{
  "n_head": 2,
  "d_mlp": 320,
  "activation": "swiglu",
  "norm_eps": 1e-05,
  "init": "trunc",
  "init_std_qkv": 0.0506,
  "init_std_down": 0.0724,
  "optimizer": "soap_variant",
  "lr": 0.0101,
  "grad_clip": 2.0,
  "decay_fraction": 1.0,
  "seq_len": 512,
  "train_tokens": 140300000
}
Each number is 200 + 20 x the weight over its row's rms, rounded and kept within 0 to 999. Layers, rows and columns count from 0. The size before them is the row's rms in percent of the matrix's.

# layer 7 attention key, 128x128, rms 0.0505, rows 24-63, columns 64-127
086,223,201,175,219,195,237,233,214,235,180,207,200,217,167,208,217,193,237,243,202,210,184,198,195,228,236,199,202,190,204,183,198,204,227,202,184,169,208,201,205,173,200,233,192,177,177,201,183,166,203,206,193,199,193,219,223,182,175,222,208,210,215,201,193
094,181,194,200,162,216,177,200,185,206,180,187,216,211,158,194,165,197,183,216,195,220,173,212,198,237,179,177,213,211,203,208,203,185,181,195,194,196,187,162,223,213,179,218,221,249,190,214,197,198,167,233,194,171,169,160,180,216,184,224,217,173,199,179,216
092,213,194,205,201,219,210,185,202,218,212,200,203,199,184,214,226,184,200,215,233,199,184,163,166,213,212,207,200,205,196,173,207,188,159,212,211,225,234,167,173,192,196,182,170,231,249,205,208,207,226,204,218,194,234,209,233,223,243,196,214,186,227,249,190
092,219,202,185,197,200,175,222,199,211,165,215,226,194,201,214,224,194,209,203,203,166,191,235,159,178,189,230,209,202,214,216,205,229,178,201,194,225,198,198,188,182,198,222,194,209,217,227,198,205,212,177,206,223,194,170,202,195,226,200,202,229,208,216,218
086,197,211,198,228,200,179,138,202,194,188,206,212,208,213,188,193,184,196,223,197,207,204,198,207,184,215,195,222,182,218,169,217,211,203,204,188,215,186,242,216,213,156,182,205,190,161,188,218,214,217,202,209,198,196,164,223,214,210,250,219,191,197,208,210
104,139,195,203,209,170,196,207,184,201,206,165,216,149,233,239,212,185,212,204,188,202,196,187,226,161,197,200,211,218,198,185,212,219,189,226,200,210,192,227,176,206,199,181,207,183,221,221,194,201,215,221,201,180,194,195,191,244,203,211,189,220,201,213,208
087,198,201,201,169,206,198,207,179,199,164,244,201,241,183,186,219,238,206,196,213,236,233,209,201,199,159,224,198,192,172,190,218,181,190,214,167,194,209,232,185,186,176,190,224,216,174,167,224,178,147,191,199,185,201,193,209,183,237,214,190,228,191,165,192
107,214,227,200,149,195,202,212,212,187,191,207,229,252,192,188,197,218,230,221,190,197,192,196,194,222,181,214,206,186,232,191,224,207,177,275,207,195,172,203,203,208,185,226,198,201,207,193,204,169,178,185,198,232,189,229,196,195,224,206,231,194,184,176,178
147,237,225,190,182,242,207,196,210,205,165,216,233,255,201,186,188,152,215,226,208,199,198,218,166,238,200,204,191,199,207,205,220,177,178,216,216,196,183,193,232,196,170,217,191,214,193,156,195,159,188,184,202,218,210,207,211,186,193,188,208,178,197,174,199
114,165,169,218,231,178,180,192,217,194,206,204,188,173,250,190,199,221,198,180,195,200,232,170,181,167,218,196,183,202,190,198,164,227,199,174,189,180,200,181,193,197,232,205,198,211,202,222,217,223,217,241,217,200,209,198,213,227,181,202,191,208,222,170,214
087,212,204,213,162,191,234,210,200,211,186,235,220,216,197,217,212,185,220,172,211,225,186,217,161,241,192,216,205,196,194,180,205,171,194,190,208,179,153,204,193,193,174,192,227,181,188,197,232,206,197,180,222,202,202,184,203,225,160,200,199,213,199,176,201
084,213,198,209,211,215,215,179,215,194,223,195,191,201,188,197,194,171,195,226,220,165,213,235,233,207,184,206,197,201,199,191,172,201,196,210,191,198,227,226,216,171,191,231,166,239,229,242,205,174,206,169,179,221,185,158,185,153,228,193,220,177,220,169,190
093,203,199,222,185,203,186,213,222,206,201,242,164,183,192,175,211,222,220,183,220,223,222,190,188,190,216,216,198,205,172,202,223,181,219,141,198,229,220,183,172,204,223,195,213,183,224,245,208,240,213,226,195,211,196,214,183,215,228,174,209,184,204,185,185
094,206,198,247,193,210,212,182,204,225,182,209,221,252,202,188,195,240,195,181,220,181,192,220,188,205,230,212,151,192,185,175,190,243,196,194,178,205,165,202,210,197,186,179,195,198,212,236,189,201,182,214,181,197,206,211,190,215,213,218,173,200,186,187,199
085,195,202,204,205,172,212,197,183,198,221,211,201,210,206,178,193,187,182,174,190,176,201,176,199,225,212,183,193,180,213,140,182,221,202,213,181,171,186,195,208,156,230,199,208,233,216,192,173,211,165,184,210,203,206,201,229,192,253,185,202,159,234,228,196
088,220,186,221,171,203,207,198,197,201,167,185,192,212,178,160,196,203,186,215,186,188,179,201,194,210,189,225,175,187,226,185,199,158,202,213,217,172,196,172,206,202,206,199,237,181,211,203,183,186,187,199,207,196,200,222,163,201,211,174,212,195,209,191,160
083,199,189,192,169,199,208,204,156,208,195,194,190,211,222,202,184,225,200,194,207,198,199,172,202,197,209,205,162,216,184,207,200,226,190,228,209,175,195,201,175,206,191,219,167,221,206,176,191,185,181,211,153,216,199,199,180,206,187,200,207,205,171,189,223
090,207,199,214,188,209,198,197,199,222,245,227,209,199,164,202,260,229,204,211,217,172,176,205,219,212,203,220,219,202,196,216,200,229,212,224,187,190,207,207,212,200,205,161,191,215,180,193,189,223,198,184,199,201,212,217,189,224,230,217,240,177,203,216,234
087,172,210,165,214,234,190,212,224,189,204,197,187,197,209,196,171,189,196,185,224,182,220,200,205,183,207,211,166,215,205,152,183,225,183,174,191,200,186,177,212,198,194,214,220,204,208,245,208,200,202,191,220,237,214,211,195,204,202,196,178,215,192,188,196
084,212,184,196,237,153,170,213,195,182,202,195,203,221,185,169,173,191,254,213,245,181,217,191,202,205,228,197,191,186,185,187,232,205,202,239,239,193,191,213,200,180,173,191,187,194,202,173,211,210,212,194,189,204,216,197,187,219,205,152,194,232,202,198,224
079,170,223,177,208,189,195,169,174,198,178,202,158,205,190,194,202,213,216,168,190,201,175,170,243,194,193,229,234,183,214,203,157,205,232,201,203,190,179,207,248,156,180,208,207,184,219,193,157,218,235,168,167,219,196,202,209,200,174,201,223,177,199,219,203
095,180,178,198,200,200,208,200,204,199,198,200,179,146,223,178,213,187,204,197,187,216,217,200,206,188,207,170,191,208,211,217,167,198,202,184,217,202,179,179,198,222,236,225,230,171,193,206,165,241,176,219,216,166,240,223,230,234,203,176,182,183,190,242,200
092,213,218,215,171,220,186,225,200,207,207,179,192,196,158,183,246,221,201,189,166,178,178,197,203,150,207,211,198,232,197,183,233,166,190,178,203,224,240,182,226,200,217,190,186,200,147,142,238,212,190,200,230,210,206,199,173,190,212,205,190,192,189,195,209
088,167,191,213,223,201,167,208,194,196,216,216,188,181,217,179,204,244,151,177,185,185,200,206,211,210,187,210,193,173,183,175,201,221,223,187,196,223,179,183,192,193,199,197,186,205,219,194,165,169,202,228,193,157,194,170,158,215,213,198,179,163,182,207,192
090,194,222,190,204,207,162,173,186,171,211,198,173,185,222,168,203,175,215,214,214,225,212,189,189,196,232,200,207,199,218,205,203,217,225,195,226,210,192,170,165,241,250,191,191,207,219,252,210,212,206,212,224,196,180,215,206,193,179,191,172,203,203,198,224
093,218,225,189,224,223,195,211,181,213,223,206,200,185,206,205,197,234,223,203,215,210,178,219,194,229,197,165,191,162,208,179,216,205,205,181,217,170,188,229,216,203,176,215,204,202,181,202,153,223,222,236,223,216,217,199,192,194,213,221,178,213,203,155,238
106,217,195,181,195,197,197,201,202,193,177,198,226,223,193,225,201,173,198,219,224,213,153,198,198,260,205,212,171,188,171,189,198,205,177,172,199,204,210,237,236,175,187,196,218,208,171,180,222,194,196,206,209,200,222,215,190,163,187,181,219,164,188,160,185
099,221,222,211,175,209,203,218,194,223,196,208,225,223,192,221,212,155,203,207,218,211,193,235,189,230,208,191,202,219,232,189,215,197,174,189,214,184,201,214,238,218,197,197,197,211,175,189,212,171,213,208,180,209,247,198,195,190,203,193,231,206,191,179,187
092,189,208,177,201,204,224,186,186,233,199,176,188,211,209,193,256,157,171,218,188,194,206,162,205,183,169,184,192,204,177,190,221,149,210,205,188,227,182,212,175,197,208,179,180,211,222,218,191,182,201,184,211,218,205,175,171,216,205,208,201,183,196,197,203
090,172,163,201,236,241,206,210,173,222,233,166,185,203,223,194,187,186,205,189,167,222,233,194,199,206,200,206,206,162,189,182,187,219,217,177,203,182,232,185,195,201,223,200,213,160,230,224,196,244,176,195,235,221,221,200,185,215,199,191,148,241,207,186,211
081,192,180,196,170,195,184,200,214,197,226,201,182,217,208,210,244,199,198,194,210,222,202,188,212,186,186,235,219,186,203,171,201,219,221,167,213,195,185,165,188,230,184,209,210,190,193,217,210,224,173,216,168,180,165,192,223,226,233,189,201,246,206,198,242
081,196,190,207,205,178,181,221,201,211,163,215,179,191,202,172,170,212,196,168,166,228,204,205,199,160,186,198,186,188,200,220,202,206,179,206,191,197,211,227,226,224,178,161,167,205,200,228,189,219,225,208,188,215,171,214,196,231,195,193,209,191,177,235,206
098,203,204,183,219,200,235,212,175,237,182,217,221,236,188,185,206,200,188,191,189,188,203,232,208,193,191,213,200,223,206,210,233,194,238,213,197,188,186,189,235,204,182,177,183,211,203,163,192,199,225,201,190,238,202,192,192,184,200,210,206,208,210,211,197
084,187,248,199,191,195,203,222,212,210,190,182,209,201,167,210,213,203,193,245,199,204,226,209,222,217,238,216,174,212,230,186,210,200,190,197,196,219,194,175,226,205,149,199,206,168,187,190,207,174,177,194,187,220,225,196,203,183,186,180,202,184,210,169,211
088,200,228,211,210,197,209,206,202,179,192,193,183,188,204,184,205,187,216,197,201,195,213,231,213,166,187,216,163,178,186,204,184,188,156,185,198,180,204,188,227,178,189,197,187,174,202,215,211,179,219,183,220,230,232,220,228,196,222,207,227,200,231,195,216
083,208,221,231,206,204,191,195,220,209,201,196,213,230,235,207,240,227,237,212,200,218,186,190,194,236,227,201,204,172,182,220,189,193,211,182,205,166,219,175,172,171,201,220,217,198,187,203,199,225,197,196,156,226,191,190,197,196,184,194,229,184,170,207,213
098,237,190,193,178,233,219,212,224,199,200,187,198,230,203,222,196,211,204,203,213,229,205,210,194,233,200,220,173,237,201,187,235,179,171,182,234,190,163,217,235,190,154,214,205,188,192,162,169,172,201,187,190,214,204,191,219,207,198,203,204,178,181,187,190
109,212,227,201,194,238,201,218,168,197,185,195,221,222,221,220,169,156,182,185,228,210,178,208,219,210,229,231,187,215,224,216,230,208,202,186,193,228,161,236,204,201,198,183,179,222,216,195,209,218,209,187,212,229,171,198,176,199,169,204,221,187,190,167,204
080,193,196,205,189,210,203,214,189,183,207,202,163,219,240,189,226,229,197,173,185,195,183,204,200,189,216,206,201,197,179,215,181,219,203,187,212,206,184,200,193,190,199,200,241,211,221,202,171,169,191,218,200,210,218,163,180,177,192,149,189,161,181,220,191
083,206,217,177,217,205,190,227,250,204,204,222,172,202,211,210,200,172,202,199,198,184,186,186,161,200,219,182,219,194,178,187,223,222,189,253,197,201,206,211,187,186,221,177,209,195,208,194,208,193,202,219,165,200,226,238,200,215,197,223,163,189,196,199,212
# layer 7 attention query, 128x128, rms 0.0506, rows 25-63, columns 64-127
099,197,203,198,217,186,195,183,180,232,235,247,180,181,207,220,208,205,220,179,179,246,241,241,227,215,195,184,173,218,202,182,195,200,195,184,207,187,179,211,207,201,198,199,210,184,164,184,205,250,213,210,203,196,217,221,175,220,214,186,226,206,205,165,203
100,215,184,210,196,169,198,201,173,184,211,180,192,209,165,207,207,211,202,180,173,204,219,234,203,200,187,190,194,193,214,223,168,200,239,241,219,187,235,200,215,217,200,211,183,219,219,213,199,190,214,198,158,180,159,195,217,200,193,203,188,216,192,185,187
097,170,230,202,200,241,226,198,207,208,212,204,190,201,194,178,170,234,206,193,188,231,182,159,229,229,185,187,239,172,188,200,220,172,206,218,208,204,167,183,208,206,207,224,170,197,220,258,199,226,170,196,200,206,168,199,234,235,195,219,211,171,183,184,213
099,177,185,171,193,189,204,219,223,207,189,189,200,166,228,173,159,211,202,197,215,214,221,205,189,233,194,168,175,195,193,195,189,170,195,202,240,245,201,215,184,224,238,196,210,212,225,174,184,180,203,219,183,208,205,227,215,170,185,177,203,197,233,196,227
105,230,255,206,194,205,228,178,186,189,169,228,225,211,165,215,197,191,190,169,210,220,172,207,194,207,211,222,216,194,229,202,192,240,194,162,206,180,176,191,172,192,225,197,177,229,202,186,213,207,197,200,187,192,219,199,217,194,177,201,214,183,189,170,183
092,161,204,190,216,174,188,220,217,204,201,204,205,191,200,216,186,205,187,184,214,179,191,204,177,226,178,223,207,207,229,205,178,266,236,196,234,198,202,187,221,190,213,196,184,196,225,211,178,241,226,214,214,209,214,172,203,204,182,180,210,231,220,203,209
103,160,180,193,218,172,207,218,240,218,209,160,173,189,207,179,226,191,216,194,214,230,199,169,200,186,202,202,238,197,188,219,172,193,216,124,166,213,201,204,173,196,218,189,186,202,226,201,211,224,207,194,215,161,182,180,223,207,197,231,186,228,196,184,152
053,215,216,236,228,221,177,190,245,203,204,219,217,247,193,139,230,190,202,193,246,192,167,235,214,229,176,192,186,189,198,191,225,192,194,217,207,196,213,209,185,182,177,232,226,191,207,204,174,195,182,192,176,215,215,200,212,184,226,215,204,198,177,189,206
087,190,204,209,216,206,193,201,239,167,192,203,203,203,165,184,212,208,183,224,195,229,207,169,209,182,186,172,253,208,200,205,222,192,183,215,185,208,209,223,206,206,245,203,210,199,228,221,215,195,228,209,188,219,179,220,205,206,235,175,198,216,192,213,205
096,216,212,203,186,240,218,199,179,193,191,223,209,210,201,223,207,203,222,223,224,196,168,240,197,194,214,187,193,192,206,220,215,179,217,172,216,187,163,195,217,166,174,223,163,258,174,193,202,220,184,201,193,238,218,227,234,179,209,215,228,179,229,199,180
098,211,174,218,196,214,163,197,173,189,192,203,191,221,185,198,164,192,221,199,214,165,168,236,214,214,226,195,196,190,208,198,222,217,198,198,201,198,231,193,194,179,180,246,228,199,165,190,190,216,175,190,229,200,218,165,194,210,194,227,206,216,150,159,189
090,175,158,209,204,185,213,203,212,163,203,218,193,197,190,183,196,220,189,225,209,185,206,168,203,173,179,197,207,218,197,187,176,182,232,202,172,201,199,200,190,224,179,188,218,217,229,232,218,195,186,209,190,184,180,203,192,186,195,234,194,225,234,206,171
094,219,218,205,236,208,197,214,229,213,203,213,221,210,161,177,232,175,185,179,191,170,182,225,209,220,195,166,182,213,216,234,226,214,206,183,174,175,229,195,198,161,199,197,189,186,198,185,204,223,222,194,216,220,214,195,211,202,181,231,203,209,210,198,203
087,228,205,222,185,227,181,218,194,213,195,175,180,191,201,245,240,171,216,194,197,185,220,228,184,221,200,193,198,200,175,232,174,220,218,218,229,201,212,173,168,178,214,199,209,202,209,206,212,188,234,200,209,184,213,190,214,170,210,204,201,216,189,207,191
093,239,191,179,224,212,182,184,236,236,199,188,220,228,177,211,228,203,194,207,198,200,207,231,201,235,174,212,167,231,181,204,241,212,234,207,221,242,209,186,214,189,173,206,172,235,176,178,185,203,209,212,217,216,230,189,182,199,203,212,169,209,198,184,182
104,194,199,202,217,215,196,230,230,185,221,203,224,208,218,166,204,210,166,173,202,163,193,197,224,186,183,211,183,197,217,218,226,231,209,156,217,209,205,209,241,221,190,177,194,224,184,166,198,211,190,212,208,203,227,192,208,193,212,213,208,228,168,206,209
099,185,205,176,225,205,210,193,186,197,197,198,205,193,176,205,156,174,208,189,185,147,211,205,158,212,213,160,224,236,185,204,193,207,186,199,204,197,188,223,230,206,202,182,191,181,201,195,184,166,205,228,219,216,221,177,202,234,183,216,182,233,173,197,207
093,209,190,208,247,211,224,185,244,199,204,195,199,172,192,179,221,239,174,179,222,191,225,180,186,206,188,183,228,213,201,176,221,209,193,209,219,193,183,220,196,174,212,167,236,209,213,250,214,160,196,199,197,178,217,189,208,231,217,184,159,199,200,203,214
102,187,187,171,185,210,220,219,173,225,184,181,232,222,225,223,199,191,224,200,216,175,187,182,232,199,151,199,183,181,246,197,200,198,177,207,184,176,202,192,212,215,182,256,209,195,203,225,183,187,197,182,206,164,176,159,225,201,206,182,200,174,208,205,208
094,201,200,193,219,205,186,185,205,210,193,213,190,195,224,175,227,201,205,235,238,186,226,195,209,210,210,196,230,213,183,206,218,182,169,172,222,202,169,201,185,178,198,171,205,159,156,201,182,207,165,192,198,190,212,234,188,196,205,228,193,183,190,209,216
091,184,214,205,185,178,190,154,204,210,197,185,185,182,216,237,238,206,207,225,171,203,202,185,184,191,207,178,213,205,199,179,205,225,197,189,195,217,202,235,182,199,176,199,219,186,178,197,218,211,212,181,189,209,185,191,205,209,221,201,210,182,230,180,207
094,216,204,208,221,243,223,193,183,216,173,205,226,214,194,195,191,196,216,179,211,201,213,206,185,217,180,193,212,179,213,194,182,208,166,269,215,225,206,244,213,193,181,230,198,200,177,205,190,189,216,152,209,201,198,190,222,187,163,181,219,212,216,191,203
097,203,194,167,222,186,207,233,233,198,187,202,221,253,184,204,172,175,210,175,172,188,227,224,191,199,203,214,197,220,169,245,227,190,198,198,232,219,210,199,209,203,194,181,192,211,191,170,224,220,203,213,227,199,202,206,209,189,223,182,197,174,196,190,168
090,251,162,185,214,185,221,233,207,216,153,171,201,179,203,186,196,221,216,171,189,193,177,202,223,208,198,215,235,177,198,170,183,216,177,246,202,192,172,212,214,190,204,199,217,248,181,213,185,215,209,171,183,203,205,188,221,211,192,189,234,156,212,192,193
097,208,199,217,162,224,197,203,201,213,200,219,187,247,209,228,191,192,190,194,221,187,204,208,184,209,183,218,211,196,190,205,209,198,196,192,194,202,186,183,181,222,221,215,234,196,170,227,205,175,194,175,215,208,201,183,210,201,198,174,181,177,211,210,161
092,225,172,241,186,187,183,189,199,153,219,174,174,199,195,208,177,228,242,211,178,196,212,219,188,201,175,177,186,185,207,199,159,230,193,189,228,177,193,206,185,178,193,198,189,190,203,202,159,212,243,191,191,228,178,185,226,217,198,179,198,168,167,185,217
094,180,182,182,200,178,202,215,259,155,217,208,199,195,208,221,231,243,166,214,170,216,197,156,208,209,196,187,188,197,181,181,196,206,188,208,182,195,206,215,161,233,226,170,198,211,218,219,205,219,221,228,211,185,189,215,214,205,213,205,195,181,150,226,222
102,193,193,228,174,227,244,207,190,190,234,184,195,184,211,241,177,203,219,219,214,231,226,220,196,183,192,185,210,199,185,196,217,216,222,184,196,213,196,195,175,212,218,210,194,191,177,214,201,201,216,236,183,172,237,205,204,223,192,180,180,236,153,211,233
094,193,190,181,235,192,180,194,255,196,192,177,210,186,200,206,162,223,175,196,214,217,167,190,217,193,213,201,177,196,204,235,205,176,207,166,239,156,185,190,159,219,198,191,205,185,221,226,204,182,201,223,210,218,205,190,223,230,211,237,214,210,183,233,202
095,209,215,214,228,205,206,208,191,196,191,171,231,197,181,167,204,202,184,221,210,194,183,189,147,221,181,217,139,187,180,187,213,212,202,216,195,186,156,178,201,200,195,163,169,187,196,189,209,169,185,208,259,228,197,186,182,191,195,192,210,165,230,188,203
088,222,201,212,200,223,220,185,193,209,221,220,193,214,225,234,195,172,154,207,189,188,213,184,210,210,177,199,198,215,197,189,203,201,221,185,236,215,183,201,211,225,197,173,205,212,189,223,217,219,195,222,229,148,176,182,222,160,201,173,199,197,218,194,210
099,186,192,184,198,236,184,185,184,192,202,206,184,176,214,172,198,222,176,205,227,221,240,210,215,220,165,242,208,214,225,227,227,211,183,184,182,223,204,194,171,214,149,184,199,188,206,226,208,213,190,217,202,184,217,189,185,186,203,209,208,176,176,183,170
093,185,252,221,199,177,200,199,229,189,192,209,178,179,206,172,216,204,196,235,217,203,197,191,188,187,182,216,209,189,185,185,218,199,205,173,237,202,223,219,191,207,207,210,202,196,201,188,179,166,221,211,137,204,232,204,204,186,205,246,180,180,214,230,197
099,219,167,210,216,227,197,184,229,195,208,186,230,204,182,201,213,202,201,208,191,185,167,183,179,144,201,207,226,199,212,203,202,231,192,160,198,222,209,197,185,186,178,184,217,236,229,189,195,163,158,183,209,175,196,197,202,195,207,233,212,185,196,205,221
093,210,204,193,170,183,163,219,231,184,203,215,234,218,197,201,194,204,203,196,213,202,171,197,185,201,205,203,208,235,214,226,160,189,203,186,202,206,238,207,202,195,151,197,230,228,225,215,205,191,169,186,180,162,198,224,180,228,205,196,172,229,235,241,196
092,222,204,202,225,188,219,190,147,184,224,204,186,196,172,185,187,172,184,209,196,226,189,154,185,181,176,190,202,156,193,232,165,196,236,190,186,204,228,208,164,217,248,180,187,199,215,181,205,221,201,201,222,191,212,183,162,213,192,202,191,199,226,221,190
105,188,200,216,203,169,238,181,245,188,196,198,180,171,193,220,200,221,186,184,207,178,210,218,226,175,221,188,233,213,205,212,185,213,202,213,197,151,194,173,200,222,154,196,223,196,214,234,215,195,195,207,195,209,238,194,222,204,194,181,209,233,196,211,223
093,232,201,201,192,181,185,229,176,180,215,189,196,221,178,213,195,204,200,192,239,133,188,182,209,219,206,233,189,222,231,159,189,206,207,227,204,209,192,226,163,199,199,215,191,173,208,195,219,222,180,176,203,217,149,190,187,207,208,186,186,181,224,206,206
098,205,197,228,208,202,211,189,238,197,203,166,234,210,201,198,245,210,212,187,200,232,195,177,206,189,199,217,168,193,206,221,180,220,199,194,186,231,190,176,201,226,197,185,213,171,233,168,206,250,201,234,186,178,198,240,207,217,198,176,216,237,197,172,198
# layer 7 attention value, 128x128, rms 0.0507, rows 0-14, columns 64-127
097,238,178,203,198,188,185,199,205,175,215,188,210,187,165,188,188,210,225,197,221,220,189,184,234,198,190,211,193,175,146,196,216,221,207,195,212,194,204,202,193,206,204,235,182,220,191,217,209,217,190,229,188,197,158,220,146,215,233,215,214,176,161,209,205
088,249,208,174,200,191,183,193,216,207,166,228,221,199,217,211,182,193,179,246,198,177,241,183,189,232,183,201,232,188,246,226,240,195,203,215,192,211,198,215,181,205,209,199,196,214,183,228,210,176,198,191,189,208,189,189,218,212,206,220,202,180,169,214,203
097,239,212,216,201,167,209,204,203,193,199,148,176,189,195,166,254,210,227,195,187,185,230,180,171,221,208,193,180,183,186,204,231,214,171,208,195,201,199,209,193,141,203,187,216,189,200,203,206,173,189,208,207,185,193,192,199,209,205,188,157,214,196,220,203
078,200,191,186,232,215,198,199,169,206,185,215,199,194,198,212,233,187,211,179,168,200,187,193,232,180,180,196,152,212,172,199,213,197,208,208,219,167,204,235,247,185,205,205,204,191,172,222,191,188,216,203,192,166,234,176,184,200,196,204,223,200,187,204,195
095,190,189,170,190,226,191,176,164,212,214,220,213,223,223,201,222,218,206,195,172,193,210,218,227,181,183,209,214,222,190,198,212,205,177,216,209,195,220,211,195,202,209,199,221,213,202,204,156,235,176,223,196,178,221,164,199,195,219,186,231,184,208,210,223
095,200,192,207,210,214,157,209,178,206,181,189,199,195,226,205,232,205,204,211,254,172,174,189,194,195,222,141,185,186,175,219,204,164,194,209,184,190,189,197,193,195,161,217,222,194,153,220,260,210,227,188,190,217,172,206,232,191,188,224,172,206,204,174,200
092,176,195,176,191,206,247,165,178,210,207,213,188,201,213,191,194,211,220,234,202,205,190,193,184,172,202,223,182,170,213,181,173,209,200,243,218,199,220,215,231,194,179,187,204,209,214,218,177,222,167,156,187,215,221,225,174,220,234,191,224,205,193,230,228
110,224,208,204,195,224,183,173,199,159,228,182,219,206,169,182,184,226,201,248,166,156,193,213,203,193,192,178,205,193,210,199,239,196,207,190,208,223,197,194,222,206,229,199,202,198,206,204,194,215,178,159,184,178,159,172,212,198,174,199,201,151,216,234,176
091,158,210,213,212,204,200,188,208,169,191,222,191,193,192,175,177,192,184,232,236,201,190,176,192,234,228,166,223,201,178,199,197,196,221,206,185,179,206,220,196,194,180,207,219,189,205,215,224,214,206,203,214,207,214,210,243,149,183,196,214,193,159,180,154
085,222,163,210,199,213,243,210,171,163,188,201,194,186,233,191,192,166,196,200,193,205,192,202,194,162,201,217,225,164,197,202,153,202,172,182,192,230,204,209,197,181,227,202,206,192,216,221,199,194,237,205,215,228,199,187,195,203,196,204,169,205,195,219,188
100,240,204,173,198,197,190,185,201,150,169,203,178,190,194,217,215,196,194,208,196,226,198,203,202,192,196,194,179,199,201,213,227,200,175,177,170,195,193,206,188,182,179,206,194,253,221,215,180,175,230,220,195,191,179,169,208,174,229,229,199,199,182,220,203
107,184,197,212,185,220,205,194,175,188,208,215,177,195,176,214,178,206,182,204,180,174,222,202,227,202,181,227,184,196,210,199,215,224,219,233,194,163,162,212,218,221,196,182,227,190,207,204,179,202,172,202,147,175,187,222,224,200,186,208,222,243,156,198,189
112,194,211,207,191,192,174,178,179,209,155,208,214,194,183,183,182,191,193,170,211,196,213,228,168,201,216,214,154,188,216,199,162,188,213,197,192,205,192,153,230,196,221,200,181,214,204,187,226,189,222,187,203,215,227,200,217,211,206,168,189,162,206,209,201
103,215,224,193,251,199,213,166,215,231,186,174,222,205,174,202,208,199,217,189,191,210,192,203,219,170,208,160,165,198,172,225,221,176,224,184,185,221,225,223,194,197,205,196,188,232,249,208,210,198,232,209,216,190,206,150,198,195,206,216,213,188,216,165,193
106,199,211,209,186,203,174,222,205,230,228,207,201,207,212,233,202,188,209,188,220,213,200,230,210,192,249,186,186,235,193,229,212,210,191,184,211,197,186,218,223,176,175,212,196,187,169,241,178,207,215,202,169,231,207,217,171,182,216,213,219,179,194,157,182
# layer 7 attention output (transposed), 128x128, rms 0.0624, rows 0-14, columns 64-127
102,163,230,196,168,224,213,203,186,212,199,200,199,192,193,191,235,197,213,203,226,206,210,209,214,215,192,241,224,194,174,173,202,191,223,172,219,186,220,188,175,188,216,231,162,215,161,171,198,220,203,192,198,210,201,202,209,196,188,227,178,160,181,209,166
091,201,184,194,220,198,225,194,221,173,199,240,170,215,202,217,204,194,180,214,186,227,211,230,179,191,179,188,203,192,250,215,237,193,208,173,231,218,186,227,191,173,199,232,203,204,182,247,180,169,204,185,189,206,188,197,203,158,204,202,186,132,191,214,200
103,182,222,216,182,164,192,160,199,199,192,190,157,186,199,176,211,187,209,222,194,175,194,232,175,232,225,244,200,253,211,183,180,215,155,189,195,199,169,243,193,163,204,160,213,165,168,232,193,172,184,155,182,213,218,201,200,175,196,207,172,191,175,200,218
087,189,202,197,223,225,190,218,185,240,227,200,158,219,209,188,220,229,191,198,232,210,190,160,195,167,198,197,194,183,188,204,209,154,208,163,190,177,185,192,195,152,234,222,210,190,217,217,198,217,177,205,193,178,216,210,202,203,205,231,205,201,220,215,176
092,233,190,231,211,191,198,195,198,210,192,198,228,187,191,206,216,230,226,204,202,240,202,172,231,189,221,189,190,167,190,214,227,202,188,201,175,188,205,189,199,201,188,221,175,213,229,199,221,183,204,217,216,156,184,225,203,215,223,201,230,193,238,199,182
104,202,177,192,192,178,215,216,208,191,214,196,128,186,189,176,210,176,215,189,240,155,213,211,191,203,187,190,208,192,168,227,219,214,221,197,193,158,185,194,218,208,202,174,219,201,175,232,213,226,211,179,207,208,181,175,200,201,209,251,210,192,203,185,184
096,171,214,173,203,201,210,202,189,178,221,240,162,185,214,189,214,210,224,201,160,191,199,214,204,160,228,195,165,197,206,192,175,178,206,228,194,213,231,221,202,167,180,231,217,175,186,224,196,220,173,183,208,190,224,203,215,204,197,175,192,218,189,188,190
112,211,209,240,190,200,216,203,199,156,205,216,239,230,203,216,234,180,185,221,210,183,174,138,214,226,202,233,215,172,221,187,186,181,205,160,229,191,164,200,189,196,228,191,173,208,201,214,217,200,185,221,206,219,195,201,197,177,181,193,197,151,198,203,224
100,185,240,176,244,232,173,217,215,242,174,214,215,189,219,200,197,191,211,208,207,186,201,179,205,193,195,197,218,207,219,200,215,202,203,203,210,206,146,192,200,197,230,191,186,199,200,234,191,264,217,217,223,202,199,211,244,184,185,230,172,189,198,206,193
088,231,208,186,212,190,211,216,212,188,201,212,181,190,225,192,217,155,202,216,182,208,184,214,160,182,210,185,190,168,187,194,178,200,213,219,181,229,216,217,205,206,226,183,198,228,192,205,161,193,253,220,198,189,216,193,182,198,229,217,190,212,214,188,176
102,173,184,188,224,166,189,202,210,188,185,205,176,204,194,211,166,148,197,204,211,190,188,190,200,224,217,187,186,212,203,163,225,211,200,174,194,187,179,239,179,183,211,210,172,160,225,222,187,158,204,180,193,216,189,158,202,227,206,187,186,162,194,225,195
116,200,232,227,199,238,202,192,177,197,198,214,185,237,211,206,203,218,217,209,207,215,203,209,194,197,185,175,220,194,215,160,170,174,186,207,214,180,161,222,204,197,195,231,219,171,210,221,177,218,194,212,190,207,169,232,231,212,208,176,208,202,204,196,208
115,162,168,191,230,172,188,202,182,183,199,162,207,226,225,204,210,199,205,208,201,241,202,217,173,201,197,215,189,188,199,259,180,197,243,195,210,192,199,167,159,195,234,187,204,210,198,177,177,224,157,201,192,180,207,170,247,213,186,186,220,229,191,177,193
107,166,209,206,216,181,210,191,238,240,171,187,241,197,182,181,215,208,188,206,225,171,198,161,200,214,213,236,182,210,182,238,225,184,221,175,208,196,188,236,172,222,175,160,138,211,222,209,224,232,183,204,192,196,212,176,189,191,205,218,202,219,220,237,179
112,191,188,198,191,214,194,187,173,208,194,180,144,175,200,207,184,210,215,207,206,177,210,229,236,225,207,154,208,207,205,244,197,195,191,214,216,200,166,194,202,167,202,230,154,210,208,213,208,203,216,215,188,223,193,223,198,200,180,184,188,196,199,205,227